config.toml
num_hidden_layers = 13
head_dim = 32
attn_scale = 0.255
init_std_o = 0.0442
lr_mult_up = 1.13
beta2 = 0.99
Each number is 500 + 40 x the weight over its row's rms, rounded and kept within 0 to 999. Layers, rows and columns count from 0. Numbers have three digits each. The size before them is the row's rms in percent of the matrix's.

# o: layer 10 attention output (transposed), 128x128, rms 0.38, rows 31,63,95,126-127, columns 0-63
# v: layer 10 attention value, 32x128, rms 0.422, rows 31, columns 0-63
# up: layer 10 MLP up, 512x128, rms 0.257, rows 0-43, columns 0-63
# down: layer 10 MLP down (transposed), 512x128, rms 0.243, rows 0-42, columns 0-63
o126 090:482512450440468522452486529476454440529510491441546552546544474516499464481498524478550603579470515463416535473516470515490501539511513503530555463488493543504471423572432499578450545486521531
v31 099:496518461509435513555522447487530539493490459511517551471473466522486507508504471436502480545484486511468459541479454434442485533563476537493470510496495479485469501497464538502463541552497460
o31 119:492545449516482504578521467474515555416540617550500513484492526480484524498454498547470463478492514448504453404509486405505511448468450516556492527544438512429513576514414561434429440490478534
o63 103:487557525484530473475537537503524451520527460544454549465507502490510525439522514484482471518520483493576417592488570576476471552495481467517464462459583514482491498489511516497556518534521513
o95 092:490523522519463487449469467516441530563445472486538432536505534471504481514537527562506562461502444446488498440450536455518490502534589477489472499552479483558486411476493469499468489425493470
o127 081:476442518512545513476479536523552498505487454414435505543454534531531536513516510541578534537492568615449577561544482495506462528500434560509540498416503453449495473524543507497509569495488466
up0 101:549516517491532516515508519507532509566453550513522568613477467560529515523514578464478505447532524538477539516477473554539523506531536575500513489536464488515501540477488569532543485567483481
down0 100:523506525555507501507485493475502576491500539540485569514553461497517489481503519402525508562444396557567513447557481490614478528432497434496499595465478484510505507544512478495487582429532439
up1 100:500503504556482525582506456492512488456535490516493532507537516541507496584528531394492527532463404550468498576498519541444482495460518484530591464462502573467522454502557524433494496424463507
down1 102:470466628572474519475488513508454539489549541531500548556550494518545558525530440532419516453545422501473526542551476526499469465462502551467537519534471512515531440508532575437508524562484483
up2 100:481488523396449475549567533591491504519505526475530560506564476463471510528478450475506536532475486484564563501480560468441555468476473512525544539490500502467457554447496529433567503552459496
down2 097:564518461516524563525515501552538491403550496507532426528538492505515526568507490554572467463513499449532522476428552514515492516496513532466558498434528534455527537471512504507506482518472437
up3 085:506505527417452555558499513527491481506553558581520524473515496508495482472448427558483555509506492580477488490550506535459524494465497518572478544499482498541594483466467493503523498480407551
down3 099:486461594468495437472504559533530539535480537452498477447504478481507482483443524536520498493536498477503472464438493583571527523564436542487498514501566477464554523602477488550527463437543526
up4 096:570531550458498551497499531506579562515493456428459413489491522504526551509531534542477433513502477461505553504567453608503506577499550482524508546513490469516468422512455516480447515459509502
down4 102:441463473480533512490522484487523498511480547514523530504467400463477539513475458502431482492461469449519507525421487496475541526431553496488567473517499590549541584510418549429596541472445465
up5 116:546460514563551551470545543526489470526558541494491488495475501473514528514555574467544469473573479550421534480520415485538468504453468514542467515540498526538509497564430435468568523473537453
down5 115:465513468528537534494590531454525457433510458521533441499394504423488477488466474468525513592423588522430555470510509505529502527461512503510537475452534592501423470476470463484427452510539460
up6 090:514424470443513430449543525515544477525568446428458452476516534511506547440511500544551494633497534526486493536504468520398517515464493567476466566480513540526507503516481516501513493524570535
down6 088:457546505507513545526562514454521512480540565471496428491474527528504461438537416502504511500480500454426508484509470443578492464488522427513433506543502464543460445462563490500449565508500537
up7 087:508521439520448474541528549440466512508575524503510498497544457508557481481535511474486455531580471470566549555487540424490580592469555521445546482525599496497490522489576468447494467509398456
down7 092:569533525471516509525496441476563472518419510440455494464471577467458510477527511437507488513460595497466531539467501553489476525489496569548451499490530489494445500515449565524537514529504586
up8 107:477495471487516530531439500496513450491492486499493562572506520522494572493449488483525648406458510473440525466517460501544560460548510504459464481545533456519433489491461441493450540436521502
down8 101:523490503477484465497447471501516446523414477499474508465530464513480471556465537408524534473511412448476498540508494459531496525564461515510483494510544476529491429510418455447525542586546511
up9 103:520421563547470451527558481505490465488553507425501528448475493472539507490449566425447526449568485458568563497599510488555504515432526482470473552502486564472498486541489505465498489458547518
down9 103:455500555507526485537408531494435483496543526516490482505505519433500484443530498500520517480489442424545518474485528533507515446468554462488466528461539510440514483393471516497520465566503484
up10 106:483525507468461470424538549474531540538517434545463517505506506519492535498506445519554479495487502429519511469601480531474445451441559545548565549534512450481547545414525521445403524460491539
down10 106:537521527497481503552548527535428501498491553497476446470447491505482475538472512528523529472470430460492546452496401465503514468492533460499539527505616503532531541455529481504375472561541506
up11 107:509488581554525594504499491438510436492452495565479490505464529497483504497507527486440568513520498445476485453492503474516477495515503485501477561508485432513540526493514493540511451421513497
down11 101:567481478408487513518428456588510417489429484542465519595521536487442477511501481510511477451488477434495482554542553481496459488494463585530527541527484407433434538512504522538532504506550512
up12 106:518530526414476509417610573529465521476531431522525557435578533545400531542485496447493492462577528499504531476527510439493461432542456467497515501454502495480485520457477532476493599486554544
down12 104:492560504513478456520505504540505422500455446561462533549488572441495558481460484515564521445476492494439482561461549511490462506445553486518575460454410560518510494589454496491611601538481518
up13 105:458513534443517554472538539453506521537562451508511483557489552556471472492517583570479478499562522545516521516556491512576465530455534456441535510522488484419505567495546535446501599515521469
down13 106:490478456488479540501578436446461494532501485456564518482528494555500455474622541462490514544532455502507474521468523518517560497580542541486540466488520521481486549512501499548495533563497502
up14 097:488468493494461525525494476513482483516559424513413494533484507582462509528517506433470611485420440520480496587506479482495536422537524563470527454498496524550518551473506496462556460493504545
down14 095:500416448480485535486465414487436519442496493475447542499550504506499521519538541481462559479550455565425488446435469436435526478496496443481480461423564490573485486478484514572533498475566543
up15 100:473491511546551516504563549527501508555504495444474511516475542457566537534463496443477527451520547433479564518488478532483612501524488550505548499461438540475519490482569528496471453532481580
down15 099:511501501480543538581438506439478496516478543526483450558455508471592571562566442559495571538485491526509484499498535432512512445497523490563532519566453558531494443538613467492482495494532536
up16 111:533433493511422474506495539515578521477526495443494524545522429523407503529461458517487521531480488501541573525606516509429515492490539508531450507568499466495503578516541527479447603575531509
down16 107:470496482573494462486485526484558538526553488516537547496463489529524464545502521534500525560502539459451481442455474500462491510496493550534528530541580559528560488578534538576521529588566511
up17 097:507467461495489504469448528522537477477503537475509470492387530511449468477502495539551538520564459532536581574541474556526477461462505527461495536494573458556490583473432508451553540454451571
down17 105:459499492575528506552562451567507483534474510493476502484540489567470528449544438495513545535593498383486465502452410509517513526536576533490508460586506461410491524475465470538535454484457498
up18 113:474497525508520499456473528546484447493571471400473456415488442486474535444499464504493558509624523522540431468537440483543443468538514485482501532461518467498406541538454503468510483517433478
down18 108:429465517496533538482488521441491510493520462522407553575532493426400447517525456416477469511520546489497461432405425472479542422466475473533514595537520512506548531495519509489572526524537520
up19 101:543510466472545507489457487556551390554501457513587473432476502548493548485502450509552496519461430464557569525506401511457515510526538499500458471499468405512493516549436493533522493482459516
down19 093:536503492443560519510471527539445489575489505494490467525552438492471516523548463504551557507483447587489524557523432515483435498558438411396493401519536490477498457520524541599530524428466485
up20 096:467504478570469499465581422484498400427497530526485569525532515604595533471564444480521509539536489511484499473521443474483573507465586481464547518577503526488514546562471462458510500543525576
down20 097:423486523527464507514464509584428504527514554488548439465489487498558473458473469500514464512513478587522504465476464548423488527509504492511528484461564486479561488513532527487511439478523493
up21 094:462471530512561479486498433491483453553518488496495547433496486505455464462575480396484499423536490532491514503557443473418449517456480470438460492564535495504462498482551479455525465486475568
down21 098:478490396465526549498406521517548503493558440497446522555446490501514546489522497472457462540508531473544474443456522563528484476507510492469466497534567500497528417513531538446404513461487525
up22 102:499500489523588478508556544514479543545566528501524538562508530474479500464423496515483488547592577462426519540480522516490453501518537481481489374508510526482513503493588474419534510512546534
down22 090:519485579529465450455464574549510526513472534493538532493515514502531488474491490501498510490466498473498544471536518587496430487520550499462500432577450521493502531516507476405520476494443551
up23 088:467559475543506511419491507586568531543532523519555420505524565425536484476461466512502575565492562469578515578488494486492489482487536523469506491419534515467498495477483461451446548543408481
down23 087:511472499465497494500541492490472480538479510535595559594461555472528485490524494462502565521502483499493511462496487518501590468460479546487515475485519518503515457532491473497526526544489558
up24 094:551540464536456561550518551466439497504483444462535453469474492489390484501562520525497495534591502464437492518512493555507517571539471570516505583533468481566438486501526446505500549512516541
down24 093:517509534473474457536487486529500494502504564501539492473432509496503512457504456559511532532505512468494462441585481464506481567548488507492551467439577510482530516472534475462413588507472434
up25 094:566496449441575581481464536530503484462547539445498553525572532476411495561457517568508495519464493519513472490519490433440552473474505462562453482480479474495454558520480526465488478515493508
down25 096:582477526569523542541469478548553530477504470550490457507489494486540460542552567521436526506459576522515495523576520504522468511545492559499382500517510452442546440503502477481539581466463480
up26 109:450503403456537544571543523472490521561501504472564553536490473541570475545468442519466606454492500503443543489461529474457492523575460562498612458496496509453428473537522413509469531539520521
down26 101:489501434531432512420521539506456476578465548402492508463469484458502470470495491486513473421465516510495453427509450402508541574441497527554520480453444550533478542490451512499500484532542570
up27 094:494479532521469491502477529427494417544475482554544472467482612478530496473542489466496533438440519479530490468457499580515446486471474540457493484527496462524449518470529424520531442531471519
down27 085:437469574546491540473547474585500557465575493551528561543502531469532462520449549499512508485564500465524487568476473445535498533517558516466545524505465491530613477461541454445506508546462478
up28 098:487481496517469503499555512424540562557512474492489518505473439512514496479489401526477452497502438455542488541544510487472540416476390504471526541524572574474485521472488563517485492432556519
down28 092:436449524540513476501445416518490509485506533541437512449524556418426504461536493522529519545474571564527439521500555508514502528460467445486494559463479496432559530479516481499478511486508531
up29 097:502507538510495548487543506541478593458510499471564525519507464439474530539459485570470563513479483457434552483459511511525539459480520545521506502432494581535531489560505523523517547507517521
down29 100:457557539528482467554484403519530574394507482471508531575456465512518554506573514529490552469490552521533493460469502509543547471572505484581527430460453563499510478511600433546537545521517434
up30 096:493484514548613445538474546507455487493492499488524544532562545560447493450492427578508529546460526508481504568482448430456500533433527502430562467449513489574526506472499538480555518505561523
down30 096:524504469459510471487538526532537573570475522523501499492554513545447488547501486513523527549481533451426438538531525546483452592536453592405486502483483460571558499492451520448456452533578469
up31 098:586509519518469485453490518480563463515508491545495512501556517493491514581564528511520542500527478525456491550457505513523560479524526459529514528522458478420526583422581507484504474515431494
down31 093:458530500401529508460593543508549553567484455482503500508526525439425497479438448527517530530522441443467477543537554456468445486484529521488509456467555463469492498519462489564580491511491550
up32 100:574544562538519514431431516497458469478478546520526483463462491439449518480484546427513522495463483465472496482550467533542531525486439561487473540507472489554558506471554442426511544516548561
down32 098:543494485500475552538536553468445533506520492534569475545441547447517530501478533506481533469556550417506454558474524518464517515562508467437479504393508594497405495533515490539452502442492517
up33 101:459489479535419585522510574456518502523581493485462536466541504508454512497598502498422508482510515491494539495493469510441575499516468441496501500418469497503516414497544560505488514516562487
down33 098:517495447495457501431426608542517543504530412482490491438556565516513497569495516534523431445484480535482479427521564481527524538496465454555489470483472516486499430525471520482531544462502502
up34 108:468527559496567568445565477464530494516519502513475446518461534487488496490452417472478419427534418488618442502508488543446531506490490530480456458517466491499477525491565492465547517500479562
down34 103:553518495605501490568498426468506556564460493479516456453522499535470456455559571453458507522486510496491497452536480495443482489528494410489482501551441478476515533523577462545569536547448515
up35 093:518527539506542542465495450469519431583549487530490504494532553503417525504559529521463525508484510492569591527421581475497512553531512526526393559453490477512477505526541477465539571446518527
down35 097:512509518492537539485554501435492468516528554577483458520480469472483507508510466508507494536533489539542535480499510544563508580578442527525483537581465505485524502402478521503464447432472480
up36 097:486455582490487509506535518443501550524539493458530496503530535601475506554484490495470557507520591456504480495470545481530451476544581511542497523463537493480433558588467537464468479428531438
down36 106:520479478506483544506577469514530439479575552526411512528457551514523509532454471469536511416452522495510455548541451543519516464538573516461537456520495514482449519479485492546481471502445517
up37 112:484524475445480468457513469532477534554530520397510493510444459534501489530516490506563504537520411519521560541545524410511467436499509550543538470522494485432483493509486505495484565506505525
down37 110:474466548520524549541467523489459480537471454457512475471425497480499526426444489424543479525454446504457446510474412490535543439574523558539402517491456585504466491515466507487520532536452524
up38 109:419416504532454513521485451427513504456486519499485478526515487552555491401534521511407446520448553465469493508513436495516473514466561538452524527511575555477456485451478424416570547519479474
down38 098:513491469491441481526536454497475587440447523567533447511407503477487564601470562498527429530486477442530508504458485454511477450504522521537518456523462533469510562491529412478459559503545458
up39 085:593511461486564434535501541468503454551580554519527442561578497488473489513445500499475504494496494410559606471453514533475496444518497495534523545500452426544431482493458545528474454500475523
down39 087:536434545568424553521531462564516460483506546460449517453473449488478516515469480523490472493453491484535508498482516445506548513522515501510513505523463516463478519523435543569497457505452433
up40 091:501451501473453554561509460406513437519576484471534584502568538539485493511461500531553501496466466505531582488510474491486430479510501439551474497546514491543561516538473470533502466517483492
down40 098:500498571515512505513453542494510500484503537546525483533487490440453457525498490513477517503478440468475535516586476484416528446464494554572432504494477551399548503490558489459472469525537552
up41 107:508499512609518518526498462515528479479559471491539535553510506523515539533491510561505588489521423488565509495565526526509426457478554447547506485475446440498490500456467480498513541497575507
down41 113:526496532584500492501504461463528468468489531456476556562458551469526532499511509503527575479509453485595515490535490557558463462472461467519463461536500493546508467525511468527425551451530489
up42 096:499530472580375525496511510515509479471525432468495513598481543473420506508452522478472483517536523519461481487576462530498472483445431479491497518489480406487512590485483564516501599490482481
down42 098:482592484503502498453536584524460506508522459524513459532523456442477543472493477560414547463489520394440524509469431441500459484478527478442524462491497496456567535537483472550549444485484433
up43 093:509596534578497505506524536572541520482511525527524488566461529511518523542491462500428517574568492543520506524558525576566473539451520491497512472468518483521533511444489457526528445545597443